config.toml
n_layer = 10
d_model = 384
n_head = 12
n_kv_head = 12
head_dim = 32
d_mlp = 1152
vocab_size = 16384
activation = "tanh_gelu"
norm = "rmsnorm"
norm_place = "pre"
norm_eps = 1e-05
positions = "learned"
qk_norm = false
attn_scale = 0.177
bias = "all"
tie_embeddings = false
parallel_block = true
init = "normal"
init_std_qkv = 0.0214
init_std_o = 0.0048
init_std_up = 0.0214
init_std_down = 0.0048
optimizer = "muon"
lr = 0.00219
lr_mult_down = 2.0
beta1 = 0.93
lr_head = 0.00615
grad_clip = 2.0
warmup_steps = 200
schedule = "cos"
final_lr_fraction = 0.1
batch_tokens = 131072
seq_len = 512
doc_mask = true
z_loss = 0.0001
train_tokens = 605700000
steps = 4622
dataset = "wikipedia_en"
Each number is 128 + 24 x the weight over its row's rms, rounded and kept within 0 to 255. Layers, rows and columns count from 0. The size above them is the row's rms in percent of the matrix's.

# layer 6 MLP up, 1152x384, rms 0.0664, rows 529-581, columns 128-191
size [123  94  68 108  97 106  96 100  89  69  49 104 104  88  93 113  96 101  89 101  97  93 111 107 105 112  92 104  96  93  93 100 106  90  96  54  98 108 106  96  94 100  97 109 104  99 101 102 100  92 111  98  97]
[[163 156 143 132  92 150 116 154 116  84 121  89 136 141 133 135  94 125 134 169 149 148 152  85 148 121 139  92 167 142 115 128 122  86 155 108 149 168 184 153 146 126  84 160 126 141  92 147 154 163 115 155 144 145 151 114 110 104  97 174 118 158 115 104]
 [149 129 165 115 122 134 159 131 133 138 136 167 150 163 108 149 148 144 124 172 133 115 161  95 135 128 118 136 122 137 122 139 120 148 123 109 122 129 117 131 177 103  82 150 138 130 131 115 105 102 155 153 124  97 187 164 156 107  94  75 138 110 138 160]
 [151 124 156 129 119 178  85 128  78 130 118 170 159 167 128 130 124 112 155 127 160 153 157 130 151 116 140 167 127 177 102 150 102 124 139 125 103 130 113 106 113  64 120 114 128 117 153 142 100 109 121 113 120 172 175 201 146 154 132 140 150 138 152 175]
 [184 148 118  82 159 101 145 116  99 132 112 142 168 139 153 129 101  52 117 100 122  77 114 137 150 150  97 123 129 156 147 152 147 132 108 119  69 118 119 134 132  96 142 114 146  98 108  72 116  96 123 146 123 147 104 111 134 114 111 139 153 109 127 120]
 [158  62 111 154 117 110 119  75 112 117 125 150  75 112 152 126 128 105 150 134  72 133 120 151 147 102 120 108  99 142  84 149 106 163 145 145 110 114 186  93 119 114 125 175 162 140 117 130 144 101 136 139  91 133  83 114 134 106 103 123 120 118 102 122]
 [144 109 143 107 128 132 158 144 137 166 135  86 165 132 135 165 107 139 115 103  86 115  95  92  91 143 112 138 144 139 124 112 133 127 135 125 117 135 110 117 132 167 156 109 147 117 132 116 143 145 129 157  84 118 149 176 131 138 154 170 147 116 157 152]
 [161 211 129 168 123 111 119 142  97  97  83 137 107 124 136  78 184 146 144 138 102 152 114 109 117 133 163  84 143 124 154 145 130 190 168  93 122 130 145 165 167 128 113 153 124 139 113 130 138 155 110 116 129 127  97 107 128 150 113 144 138 109 151 117]
 [145 164 170 148  96 141 125  87 122 152 111 144 135 156 146 144 184 115 144 120 154 132 107 166 131 163 151 139 129 142 115  84 164  97 146 140 106  97 120 116  93 111  97 118 134 140  98 122 124 148 105 147  81 140 162 132 129 143 118  76 185 122 136 155]
 [125 118 133 159 139  95 142 150 106  77  87 103 159 126 153 137 120 125 114 127  72 140 136 101 138 126 138 151  98 140 119 159 140 129 170 120 139  87 139 125 153 137 110  94 128  88  91 137 153 122 130 109 131 125  97 159 111 117 136 166 112 137 157  90]
 [ 68 136 126 134 143 153 120  77 109 123 153 102 145 140 129 114 160 151 149 136 110 112  91 106 116 130 113 151 142 111 150 157 106 124 166  97 129 174 109 135 118 112 125 144 159 118 128 111  73 125 119 114  99 121 157 121 173 120 133 129 162 153 150 149]
 [136 111 103 152 121 143 131 167 117  84 105 125 116 123 131 136 101  95 157 129 144 122  88 111 118  81  74 129 137 123 109 113 118 130 106 139 129 159 170 109 139 132 110 139 121 138 137 134 145 192 121 126  83 137 127 128 128 122 108 141 106 151 135  99]
 [ 94 137 122 122 134 120 164 123  96 141  77 132 105 128 111 115 135 144 129 170 135 125 116  92 119  79 133  95 157 133 128 100 107 122 178 131 115 122 145 124 132 137 123 125 136 110 126 135 132 134 149 152 121 120 128 102 120 131 146 157 121 139 154 112]
 [127 158 135 122 138 122 142 116 128 122 110  96 127  95  81 153 138  83 123 129 125 125 109 153 125 160 129 112 100 133 117 136 147 112 149 122 169 147 143  86 116 105 167 174 120 119 126 131 144 129 104 136 134 164 122  98 149 103 128 162 121  90 136  81]
 [106 125 132  85 118  78 152 137 119 128 163 137 149 133 163 115 136 131 140 104 140 123  94 107 119 141 133 106 139 140 116 156 101 116 166 150 159 168 160 127 119 124  88  91 101 132 120 150 162 140  89 131 133 120 114  97 138 137 116 121 145 136 150 152]
 [116 115 132 154 133 123 125 115  99 143  94  67 145 112 144 120 158 153 114 118 123 123 145 183 122 130 153 116 151  72 130 147 115 127 107 138 170 160 118 133 120 175 108 153 128 129  95 117 112 129 147 181 148 145 115  97 104 160  99 113 113 117 106 113]
 [132 120 136 145 122 131 121 103 149 152  92 127 122 140 140 151 133 108 128 144 120 132 166 136 150 129 162 163 131 110 157 142 101 148 125 121 105 162 125 119 151 152  76 130 142 107 134 167 114 118  87 105 107 189 130 140 127 133 155 120  86 113 147 171]
 [144 148 153 113 176 174 144 122 158 139 119 120 176 124 134  67 139 139 150 138 111  97 165 128 141  97 133 114  77 105 109 159 118 155 120 133 118 170 119  79 101 123 102 178 140  84 128 108 104 137 123 114 120 135  95 149 107  61 122 174 110 126 122 134]
 [136 117 109 101 107 124 110 152 139 108  55 139  93 163 163 151 167 174  59 142 139 124 135 125 102 133 123  97 135 135 125 177 143 131 150 133 131  95 114 107 132 104 136 131 119 136  96 129 121  87 131 119 108 136 120 111 151 111 110 107 115 119  52 170]
 [147 133 147 114 152 119 122 152 113 110 139  56 135 116 123  94 101 165 120  96 143 131 123 136 114  87 178 131 142 147 148 128 155 103 117  87 142 134 111 176 145 132 109 134 131 118 147 109 153 155 139 132 147  94 138 147 116  92  84 120 123 132  98 126]
 [126 141 148 141 178 139 101 161 121 114 139 102 163 114 134 131 116 174  96 132 150 135 106 139 179 154 117 122 109  88 103 123 159 118 147 161  99 146  95 101 135 120 112 110 190 155 156 141 116 144 179 119 112 153 117 122 164  86 132 122  86 142 137 143]
 [106 129 124  98 135 130 114 126 115 164 164 133  90 129 120 131 124 120 148  99  95 135 178 141 165 143 122 124  93 164 138 138 109 121 160 127 133 108 117 144 124 144 134 157 121 157 136 115  96  99 105 144 136 135 143 138 143  81 147 144 117 131 130 140]
 [163 100 110  94 158 128 129 121 123 105 142 106 146 122 120 131 148 164  99 167  97 125 143 148 135 115 139  92 126 134  86 105 145 151  81 134 133 133 120  87 130 188 122 141 176 115 147 131 107 127 132 151 125 156 121 111  86 145  96  83 101 135 130  98]
 [129 102 132 136 149 114 154 124 127  88 103 108 120 121 146 105 144 136 125 149 134 128 136 162  49 155 156 105 107 145  97 144  88 147 119 145 140  72 117 159 125 155 114 110 113 155 145 131 138 138 167 153 152 167 111 122 124 130 179 101 142 153 154  79]
 [155 137 132 159 124 162 140 113 164 145 152  96 123 124 141 107 111 128  73 103 141  89 119 134 127 113 125 127 151 118 142 100 132 138 151 100 137 140 121 166 121 123 125 129 147 131 121 115  97 155 101 158 125  97 130 102 151  94 139 145 156  63 107 112]
 [111 153 113 148 123 100  97 138 129 128 115 110 140 119 124 128 130 144 125 102 110  97 122 168 130 151 114 121 130 142  86 125 100 129 143 151 139 123  79 138 102 144 116 183 163 121 114  95 144 145 147  93 139 122  98 126 134 131 121 101 104 128 142 112]
 [119 147 136 106 128 144 114 140 135 102 125 120 130 142 120 154 123 148 120 148 148 145 107 109  95 121 120 122 108 104 135 114 142 120 164 137 137 111 129 147 159 147  82 144  82 100 142 133 154 106 116 110 166  97 151 100 159 158 115 101 147 139 164 128]
 [158 161 133 158  66 125 140 137 106 108 124 132 114 108 137 112 130 125  96  85  92 135 129 168 138 146 137 140 120 101 114 122 149 104 119 126 167 132 138 161 149  68 101 150 124 114 145  94 122 112 157  69  81 143 120  99 136 111 133 151 134 146 138 143]
 [138 136 138 122 111 175 132 116  98 105 104 137 114 129 100 145 129 127 102 135 146 117 131 123 153 149 181 139 165 146 108 118  98 129 121 186 110 139  75 134 151 140 151 101 123  73 127 193 136 100 127 137 126 102 154 161  99 105 157 130  98 157 136 129]
 [177 123 133  94  81 132  85 106  83 121  97 131 128  88 141 152  97 166 153 163 163 129 142 104 156 138  99 137 135 153 107 118 118 103 110  98 128  99 146 127 139 116 143 140 172  83 115  88 117 154 103 134 111 129 131 172 138 149 115 123 167 145 111 131]
 [108 140 150 123 169 159 131 134  98 175 125 144  90 122 122  98 117 119 122 141 102 119 122 116 111 139 178 128 174 133 136 129 111 123 143 110 184 125 130 179 107 130 163 143 144 177  91 117  85 124  88 122 139 168 160 106 124 118 137 103 156 121 139 116]
 [145 108 123 129 152 128  78 154 144 162  72 122 145 124 143 122 123 135 122 119 134 116 133 133  88 143 148 141 129 140  87 170 129 113 108 104 114 105  91 112 136 126 143  87 117 127 197 143 153 128 156 144 163 151 114 152 116 127 126 144 159 152 113 133]
 [ 89 155 128 139 199 152 150 139 134 130 128 116 113 127 151 124 107 141 149 102 138 130 125 151  99 137 120 151 163 133  73 150 125 157 169 159 118  79  81  51 121 119 136 173  86 148 141 150 103 116 157 135 125 108 149 115 119 158 140 118 148 151 119 135]
 [112 112  83 115 172 107 154 125 157 141 111  99 125 152 146 150 116 123  85 101 121 148 156  90 137  96 100  91 113 122 145 163 136 125 117 105 103 131  98 126 122 134 100 106 124 112 157 125 146 124 138 177  80 120  97 145  80 138 176 144 105 121 130 119]
 [130  89 108 157 116 125  86 147 121 125 141 117 172 149 128 101 115 131 131  99 105 128  85  92 147 125 141 136 112 152 110 163 111 102 153 111 140 127 178 142 141 137 139 139 149  85 127  88 112 133  94 128 136 146 123 110 130 134  95 114  97 111 151 133]
 [100 125 148 165 109 106 106  91 123 122 164 112 180 108  99 122 125  90 114 100 119 108 158 122 114  96 163 141 121 129 146 133 155 114 104 175 121 129 109  93 112  86 115 146 110 128 115 122 132  93 121  86 145 166 155  77  89 124 118 133 157 153 113 148]
 [130 136 189 157 107 142 111 132  78 122 152 137 127 135 115 143 138 132 168 106 122 169  97 127 149 124 119 144  90 155 120 127 121 151 118 134 120 171 131 133 115 145 132 130 131 134 117 106 141 165 120  84 133 128  86 116 123  99  80 134  70 141 144 139]
 [119 157 144  86 141 135  82 137 147 111 155 160 125 114 136 117 138 152 151 101 180 211 130 144 113 121 149 131 124 131 107 158 137 113 137 114 173  97 171 185 131 155 127 100 125 120 120 128 117 102 133 155 111 125  90 140 152 117 131 119 130 135 151 123]
 [118 170 134  84 146 111 148 160 121 133 141 111 136 136 142  92 154 113 162 115 149  72 113 140  98 175 116 126 140 143 113 135 139 138 161 122  87 154 126 162 157 111 100 115 124  70 158 104 130 112 132 141 125 106 122 124 121 147 104 102 151 129 154 150]
 [127 110 147  95 143 124  95 102 115  97 115 129 103 114  85 115 143 112 130 101 138 127 137 152 134 136 117 148 150 109 137 121 124 123 116  99 138 113 153 116 126  99 163 131 126 122 142 123 145 124 165 142 113 134 174  97 129 110 130 105 129 140 109 103]
 [111 103 161 127 116 141 134 129 108 107 146 131 166 125  65 126 138 137 108 124 167 145 137 141 137  73 129 118  87 105 174 179 118 123 160 161 154 129 119 159 164  94 121 137 126 151 124 127 118 113 118 161  80 185 144 127 125 120 127 101 116 121 152 172]
 [135 114 124 147 158 128 128 132 105 113 112 155  88 140 149 144 180 121 137 129 132 102 124 133 153 115 139 116 141 107 127 105 124 119 109 141 131 109 142 108  79 152  88 155 113 109 125 143 131 117  94 127 128 115 121 139 164 167  95 115 161 141 136 129]
 [114  96 115 147  74 151 112 153  80 124 140 161  99  98 141 147 131 131 165 131  99 132 173 103 141 161 130 138 144 114 138 161 116 124 117 164 105 142 112 136 104 119 170 144 122 129 145 120 124 126 191 120 127 154 114 126 145 132 104 120  81 130 145 114]
 [147 137 131 154 137 126 158 150 128 109  89  95  81 132  92 146 145 175 161 122 117 134 154 128 120 125 161 109 116 126 135 131 109 182  89 132 128  99 136 143 124 144 105 143 131 138 119  76 117 143 122 125  95 107 130  94  98 150 131 141 169 110 131 137]
 [146 161 152 136 120 170 158 143 166 158 128 156 142 151 120 154 130 130 103  83  84 158 159 153 135 118 116 127 155 137 110 106 127 102 112 102 133 163  95 148 170 142 114 138  94 175 116 124  97 101 151  98 120 130 126 151 110 128 144 131 149 116 149 139]
 [106 126  85 111 154 128 138  91 132 104 131 126 144 129 142 146 115  71 136 106 125 102 117 119  82 139 125 108  89 146 143  93 113 134 205 147  97 147 118  79  85  81  71 150 151 105 147  59 143 109 176 145 134 112 127 138 115 122  76 127 124 132 116 112]
 [167 127 103 151  63 118 100 146 121 128 134 134 148 146 110 154 114 105 112 128 106 126 121 128 114 135  99 118 156 126 134 177 148 137 178 135 162 118  96 152 129 154  78 124 122  98 130 117 114 116 132 111 154 133 146 134 105 151 122  95 144 116 103 134]
 [129 157 130 179 121 148 143 149 104  81 128 138 156 108 125 113 130 122 108 163 127 142 134 108 120  93 145  76 118 142 107  89 102 111 145 154 105 125 120 145 102 123 121 129 137 129 153 142 148 108 137 145 158 155 142  88 152 117 126 141 129 113 142 134]
 [104 140 119 127 162 166 149 162 104 109 142  79 126 126  95 172  99  84 131  94 163  91 129 113  68 129 118 131 126 138 106 120 143 136 160 173  97 124 118 143 111 101 135 141 121 158 120  85 170 151 139 122 168 146 113 160  95 137 140 180 105 151 144 142]
 [131 173 107  88 168 108 160 164 137 127  87 105 102 107 126 134 152 129 133 128 116 135 127 129 141  78  89 142  83 163 121 127 127 118 117 133 135  89  83 109 157  70 130 112 121 114 116 113  87 111 117 136 119 125 131 197 158  99 159 127 142 114 169 117]
 [175 144 122 117 108 115 153 102 117 108 115 136  80 109 142 115 154 144 121 130 139 113 178 125 130 132 128 138 160 126 100 133  97 102 122 135 133 102 115 152 130 135  94 140  96 142 148 151 135 100 180 149  97 138 123  99 111 126 164  89 120 115 140  98]
 [135 131 106 102 165 164 149 118  88 121  99 126 117 171 110 114 122 150 141 160 109 145 153 137 132 123 122 139 105 154 149 108 135 143 136 136 124  78 101  85 105 148 149 118 153 106 108 127 151 122 152 151 126 120 146 117 113  96 123 153 149 119 179 134]
 [131 147 155 140 118 136 129 142 121 133 169 150 150 159 134 124 142 118 136 156 134 172 132 140 136 148 135 139 159 103 124 162 124 121 135 126 132 132 110 141  95 120 134 145 119 139 165  71 130 137 130 152 145 162 124 121 111 136 138 122 101 116 140 126]
 [109 129  87 129 148 121 160  88 100 131 143 137  72 137 156 119 126 118 130 171 132 118 138 154 124  95 148  87 158 117 149 145 127  64 126 136 136 119  99  98 150  51 176 131  94 135 135 133 117 132 106 129 174 115 153 107 111 127 121 141 131  88 143  94]]
# layer 6 MLP down (transposed), 1152x384, rms 0.14, rows 529-580, columns 128-191
size [112  94  69 112  98 105  94 102  85  63  67 115 105  85  93 118  95 105  90 101  94 104 108 106 110 111  92 105  99  93  94 103 106 101  95  65  94 108 110 111  95  94 101 106 101 101  89  98 100  97 113  98]
[[155 110 114 127 122 130 138 129 147 121 134 136  73 157 146 137 129 102  93 155 135 196  79 130 172 147 129 116 159 102 122  98 105 139 146 106 150 162 123 103 156 118 119 146 166 105 153 144  86 136 145 150 123 104 140 103 134 110  89 103 150 131 103 121]
 [157 116 100 113 173 149 162 146 136 151 150 178 139 114 110 141 104 139 115 117 169 141 143 172 114 104 140 105 131 156 125 111 166 112 119 112 133 135 124 145 173 139  99 124 132 118 119 145  94 116  78 122 120 132 144 119 128 138 105 153 125 147 146 137]
 [112 121 137 124 117  90 108 129 197 141 165  96  78 114 124 171 139 101  94 143 113 113 133 145 121 148 135 129 109  97 168 116 112  84 112 136 165 173 113 142 105 163 134 120 121 147 107 107 134 130 141 154 144 117 116  90 138 144 165 116 177 155 140 109]
 [102 129 114  93 101 142 148 146 131 104 103 136  92 122 100 128  96 122 121 123 180 160 136 144 179 138 141 149 106 120  98  88 141 135 117 149  87 119 117 148 122 134  95 151 112 152 125 132 113 146 169 111 144 118 116  76 126 137 135 135 151 140  94 105]
 [107 171 142 102 106 126 127 115 116 168 152 147 150 124  91 159 108 113 148 119 113 116 125 116  84 153 179 159 130 147 104 102 119 124 115 152 121 123 117 176 102 128 136  93  51  93 163 126 128 120 153 116 133 135 138  90 120 165 186 128 141 110 169 134]
 [142 105 106  78 166 118 115 109 135 143 105 152  71 110 138 105 116 154 103 132 136 164 120 134 151 105 160 132 110 156 127  82 134 119 135 135 156 106 124  89 109 129 136  95 106 163  99 109  97  93 176 136 142 145 155 124 106 146 143 126 129  27 140 138]
 [111  81 148 103 146 131 109 113 136 131 125 187  88 105  93 116 145 158 137  94 142 139  99 142 127 139  92 122  83 132  68 116 109 124 124 102 134 131 127 112 128 133 134 133 166 116 123  81 115 116 133 141 119 144 148 115 123 114  86 152 150 116 107 128]
 [121 133 120 117 118 142 117 129 104 130 148 120 109 155 135 157 127 135 133 159 158  77 138 104  82 133 133 164 121 136 128 121 158 168 131  92 134 149 112  99 126 102 143 165 138 156 155 100 129 123 129 106  90 124 113 109 130 151 138  77 110 133 123  95]
 [107 133 104 103 119 161 138 124 169 190 148 118 106 113 155  83 151 137 148 172 175 113 118 143 153 149 140  94 105 127 125 152 144 119  51  84 150  90 140 118 105 118 145 146 171 151 138 127 122 108 155 146 166 163 126 146 130 162 147 142 129 156  79 116]
 [156 172 139 120 121 124 139 137 123 144 107 131 122 123 121 138 147 100 112  95 154 206 155 136 182 107 153 115 105 124  99 130 149 150 127 124 152  90 163 130 167 138 121 116  96 121 156 127 142 120 155 197 127 118 119 135 132 135 128 124  89 122 104 153]
 [ 84 142 147  97 132 148 134 112 162 150 157 188 123 132 135 148 166 122 116 174 101 102 149 111 152 136 139 168  79 140 157 135 141 147 138 125 153 126 129 115 100 150 130 126 137 139 150 142 101 110 123 128 164 130 127 139 130 128 130 115 169 123 135 146]
 [155 115  97 173 141 162 103 153 134 158 110 104 188 143 144 162 141 167 100 109 124 140 113 137 138 125 101 106 148 135 135 139 161 146 130 100 131 107 146 127 148  80 162 138 120 120 130 141 140 127 127 133 142 128 150  96 113 136 148 149 129 130 170 161]
 [131 134 144 124 178 128 138 131  90 141 119  73 121 168 108 110 137 116 124 153 100  96 171  78  86 146 155 120 145 134 118 136  84 115 155 134 108 136 136 126 118 131 124 117 158 104 129 130 126 165 165 111  97  84 161 114 126 136 116  98 143 111 132 158]
 [135 112 108 176  95 133  98 111 174 101 109 132 113 129 138 122 147 137 102 108 142 137 168 107 210 127 124 128 136  97 157  92 120 114 127 137 116 127 139 112 114 111 159 111 143  86 141 126 114  86 195 102 149 165 119 104 107 161 104 111  94  96 105 118]
 [137 110  88 135 142 187 166 129 130  92 143 142  95 109 119  97 107 126 119 131  84 146  63 111 130 150 110  96 125 160 137 128 134 121  95 118 140 131 143 127 138 139 189  75 127 160 119 122 109 126 156 123 157 143 112 129 124 146 127 162 112 135 139 127]
 [170 137 126  96 113  74 161  90 134 155 121 109 102 112  88  92 135 113  70  85 137 115 127  98 138 116 137  81  94 121 135  94 110 116 113 121 117  78 125 143 142 143  86 133 120  96 147 130 131 106 158 141 114 107 154  98 108  98 106 184 126 110 114 137]
 [127 102 166 138 132 101 154 157 137 143 142 134 125 155 101 121 180 114 128 139 119 145 140  84 100  84 153 130 155 138 194 126 104 118 123 154  98  65 152 123 160 156 161  89 119 133 146 120 110 127 156 104 150 124 177 143 137 139 130 108 124 169 156 131]
 [148 145 150 118 141 109 111 116 139 132 130  91 119 141 118 120 170 123 157 127 160 154  80 137 147 142 109 149 137 156 163  92  90 113 121 113 138 150  82 147 130 111  99 106 143 167 115 109 104 144 107 154 156 129 117 121 114 154 172  94 152 127 110  79]
 [107 150 103 109 133 140 117 106 148 116 107 103 109 143 131 169 114  80 119 135 112 137 130 102 141 197 124 192 110 146 124 174 124 135 129 104 108 136  70 138 116 132 100 148 136 131 149 138 118 101 161 121 146 165 108 149 132 142 116 149 146 124 121 181]
 [111 112 127 136 146 160 119 125 125 126  90  90 152 148 143 125 164 109 134 132 128 121 158  98 143 166 108 123 152 151 152 123  93 165 141 133 122 112 126 118 144 128 146 116 132 138 130  73  85 151 138 118 115 153 146 171 162 121 129 148 132 162  97 142]
 [165 107 146 131 141 141 101 156 101 131  73  97 161 101 128 141 150 102 136 156 171 132  92 121 140 151 167 169 127 131 134 152 126 116 134 146 118 154 137 111 119 133 103 126 111 124 145 138 114 162 111 124 127 136 138  87 114 180 139  85 115 146 158 155]
 [102 109 108 102  85 144 141 109 118 141 120 124  94 113 106 160 116 107 126 140 115 145 129 123 156 140 113 182 147 115 149 163 123 144 162 130 112  83 157 145 119 132 103 111  79  88 127 109 146 150 115 112 132 119 130 152 181  96 118 154 116 124 116 166]
 [144  88 147 123 146 110 153 125 176 138  60 128 148 125 109 112 107 137 159 134 134 116  90 133 152 119 127 154 125 155  80 126 178 114 126 119 181 134 138  88 125 123 143 127 169 182 134 146 120 182  97 122 112 111  66 143 105 140 106 107 139 126 143 131]
 [105 146 102 187 127 100 134 143 139 125 131 189  89 101  93 134 136 148 114  92 137 154 144 151 116 149 166 122 126 153 166 109 108 119 153 145 138  88 134 127 102 145  79 130 124 133 170 162 146 154 148  69 118 154 122 175 118 126 122 167  80 146 153 102]
 [150 137 161  92 101 134 135 133 139 110 155 120 130 111 175 134 159 134 128 117 136 162  92  56 109 112  79 139 151 157 134 139 142 107 136 132 125 107 136  79 182 115 105 116 137 116 115 169 117 109 101 130 123 153 162  96 148 118 146 104 113 125 116 132]
 [123 165  85 135 127 141 153 126 130 105 130 134 106 100 137  87 118 128 106 107  70 123 138 111 152  80 101 165 126 101 106 134 121 131 128  80 122 140 109 143  67 110 145 118 121 133  61 129 156 145 135 139  94 169 137 116 102 111 149 140 108 118 117 128]
 [105  97 103 125 112 147 123 102 143 162 136 175 191 144 101 156 152 144 134 123 153 109 116 108  90 146 139 167 104 126 148 148  99 108 130 140  98  97 131 107 134 143 116 146 114 163 108 117 111 123 158 153 110 115 143 135 163 155 129 121 166  83 111 107]
 [110 113 116 123  96 164 134  97 154 136 172  97 146 118 123 106 147 124  99 164 171 135  82 136 158 128 105 101 113  76 116 131  93 102 120  75  86  64 129 140 150 108 150 101 121 160 133 173 131 105  92 151 121 128 139 145 114 131 102 164 131 129 134 129]
 [117 117 149 137 119 119 162 146 128 131  99 151 121  93 129 136 134 144 117  81 130  98 135 126 122  81 159 132 135 110 106 145 165 133 144 202 102 131 127 127 110 148 108 120 109 172 128 151 116 102 138 133 100 108 148  81  96  93 118 122 113 132 156 138]
 [167 118 106 156 132 132 148 145 145 103 177 165 102 133 100 117 115 138 105  97 117 132 144  98 109  92  82 111 121 153 144 128 140 121  96 120 115 134  82 139 107 170  96  92  93  89 113 100 145 126 137  98 120 123 108 150 130 122 124 172  77 142 148 136]
 [113 144  95 110  99 132 123 133 152 118 144 119 142 135  92 114  95 102 141 152 114 159 165 112 129 106 151 106 122 146 168 110 130  84 168 156 156 131 110 134 118  99  93 188  97 158  58 130 127 155 186 119 148  88 109 175  95 161 148  95  73 121 101 138]
 [147  73 159 182 155 127 149 110 114 122 115 128 138 135 111 132 158 127 164 118  98 142 150 120 119 140 142 132 139  92  87  78 115 123 132 140  69 150 174 152 112 124 117 138 118 110 108 122 149 167 132 132 151 149 106 131 125 116 151 125  94 131 121 125]
 [131  96 105 118 118 118 137 141 118 108 114 117 127 105  99 144 123 101 156 127 150 107 120 128 147 106 163 162 146 140  92 125 138 124 117 110 114 117 136 147 157 152  95 112 100 110 152 117 190 116 115 126 150 146 132 125 152 136 129 138 170 155 110 124]
 [102 154 116 117 150 110 150 118 148 148 176 113 133 125 152 120 148 141 100 108 160  93 113 162 132 166 116 103 133  77 129  86 143 128 121 152 137  93 128 157 119 117 132 113 113 133 143 165 134  90 178 101 149 147 163 144 142 147 159 113 124 128 140 143]
 [127 124 115 161 133 158 127 146 124 134 132 197 133 143 169 114 151 117 140 151 165 114 114 141 113 146  82 144 133 140 131 128 118 162 145 109 114  89 201 111 109 167 164 128 117 136 150 103 117 168 109 162 122  90 141 144 143  89 126 143 110 138 164 120]
 [110  48 107 116 140 130 154 128 160 118 151 114 157 104 139 101 154 134 103 151 121  84 126 133 101 119 111 134 129 127 132  88 119 125 170 125 131 133 141 120 113 111 135 133 133 142 132 154 112 102 115 122 143 142 150 136 125 127 171 133 185 130  98 106]
 [134 107 124 144 127 107 123  78 132 113 158 184 148 117 116 144  98 105 143 138 112  91  98 121 117  81 131 105 142 148 134 138  88 140 162 102 106 111  77 115 121 125 157 148  95 162 132 112 116 108 113 147 153 102 164 141 121 150 114 145 161 125 130 126]
 [154 157  87 153  97 124 142 172 110 111  66 213 159 128 111 121 142 133  89 101 113 121 145 140 156  94 125 181 133 165  98 137 108 171 109 123 125 114 147  87 101 111 179 113 139 148 100 122 129 136 106 110 148  80 138 120 149 112 159 132  72 133 139 152]
 [141 133  97 146 108 157 150 130 132 101 134 103 114  84 143  80  99 162 122 157 114 117 126  95 131 126 140 110 113 109  96 168 153 126 135 126  90 174 120  79 142 161  85 169 173 112 155 126 115 150 156 111 135 108 104  93 171 155 100 118 132 122 141 174]
 [134 109 136 133 114 132 134 101 156 127 121  90 144 142 143 161 109 130 115 116  97 110 138  97 141 158  93 130  94 143 115 130 167 125  94 115  78 159 132  88 125 110 111 116 117 152 138 139 110 136 109 129 102 135 112  74 172 131 111 167  93 129 118 145]
 [131 112 108 124 153 101 107  94 128 156 139 142 189 138 162 140 100 143 139 126 129 121 134 126 149 146 176 132 114 123 117 161  99 139 103 139 139 141 131 182 164  93 177 167 105 145 145 108 107 149 136 151 148 113 143 127 124 137 119 137  97 117 147 160]
 [126 156 148 124 165 140 154 168 156 162 128 122 157 144 103  85 157 127 128 102 108 107 104 167  88 109 136 158 123 156 125 120 108 146 165 116 132 141 124 128 153  96 159 121 138 162 133 146 121 124  69 177 123 137 135 126 111 149 118 112 151 122 125 147]
 [143 130  97 102  76  93 125  66 141 123 167 159 114  74 137 148 130 140  77  99 105 148 122 147 132 120 117 139  75 118 115 149 170 112 117 113 116 166 123 100 145 128 103 127 147 120 111  71 117 154 113 143 158 125 129 153 176 106 138 103 134 181 154 112]
 [140 146  87 121  94  76 149 125 135 124  76 176 107 159 102 162 175 111 119 134 146 152 120 144  87 134 137 132 154 110  93 131 123 104 144  94 145  84 136 116 166  62 149  89 107 164 101 125 120 107 146 138 118 129 111 109 100 118 156 142 169 154  94 140]
 [124 132 143 139 104  97 162 163  86 124 120 150 137 132 132 100 105 128 120 120 175 159 117 112 127 132 131 169 173 117 116 138 122 119  97 126 126 125 130 154 165 137 102 141  94 121 127 152 109 143 113 146 165 156 126 113 138 150 154  72 130 161 130 147]
 [136 104 134 103 153 122 115 127 128 105 126 111 183 142 112  89 132 149 150 111 124 153 142 131 163 131 112  96 114 153  88 114 130  96 112 149  96 119 177 112 163 125 133 101  96 146 135 138 102  79 109 172 116  62 105 108 135 118 126 124 154 106 133  81]
 [114 158 108 111 127  81 130 143 167 149  90 109  98 113 129 144  48 156 161 122 146 135  88 146 111 174 112 115 135  87 119 142 125  96 159 119 164 109 122 115 146 140 135 158 129  99 134 126  96 156 117 109 137 106 176 131 146 146 127 157 139 145 126 103]
 [170 147 113 117 129 103 119  96 160 160 141 195 115 110 136 133 149 123 141 124 112 129 156 145 125  99 131 109 118 141 171 107 133 154 140  80 195 150 124 122 156 110 112 134 125  97 128 134 144  82 144 162 123 125 147 153 121  89 105 141 126 141 140 123]
 [168 116 112 162 100 161 162 110 120 171 148 137 144 132 169 127 136 123 130 147 139 131 161 116 146 146 184 109 159 158 134 157 127 133 166 114 109 134 147 166  96 123 125 156 147 131 151  97 144 120 138 146 120 151 131 104 109 147 120 152 113 133 129 107]
 [ 77 125 118 167 165 174 101 110 107 183 163 150 148 159 161 117 155 128 123 129 131 166  94 178 118 136 117 155 122 125 151 137 106 134 159 157 110 145 158 148 130 146 153 143 166 122 114 125 126 159 107 170 128 151 143 133 141  99 147 140 180 138 100 146]
 [144 123 130 129 149 168 156  90 166 101 157 164 129 146 130 156 115 113 139 134 132 127 131 121 153 120 131 118 156 122 130 121 156 116 117 119 132 169 156 106 105 109  89 154 141  97 115 151 155 186 113 116 110  88  97 110 164 115 103  78 120 107 115 160]
 [114 114 127 120 136 106 133 123  96 111 122 125 124 139 151 137 138 151 152  90 142 158 135 142 129 149 132 142 133 142 146 118 114 126 131 174 125  87 128 103 129 170 153 116 139 121 114 179 113  93 179 106 110 111 194 107 147 109 156 126 110 150 107  77]]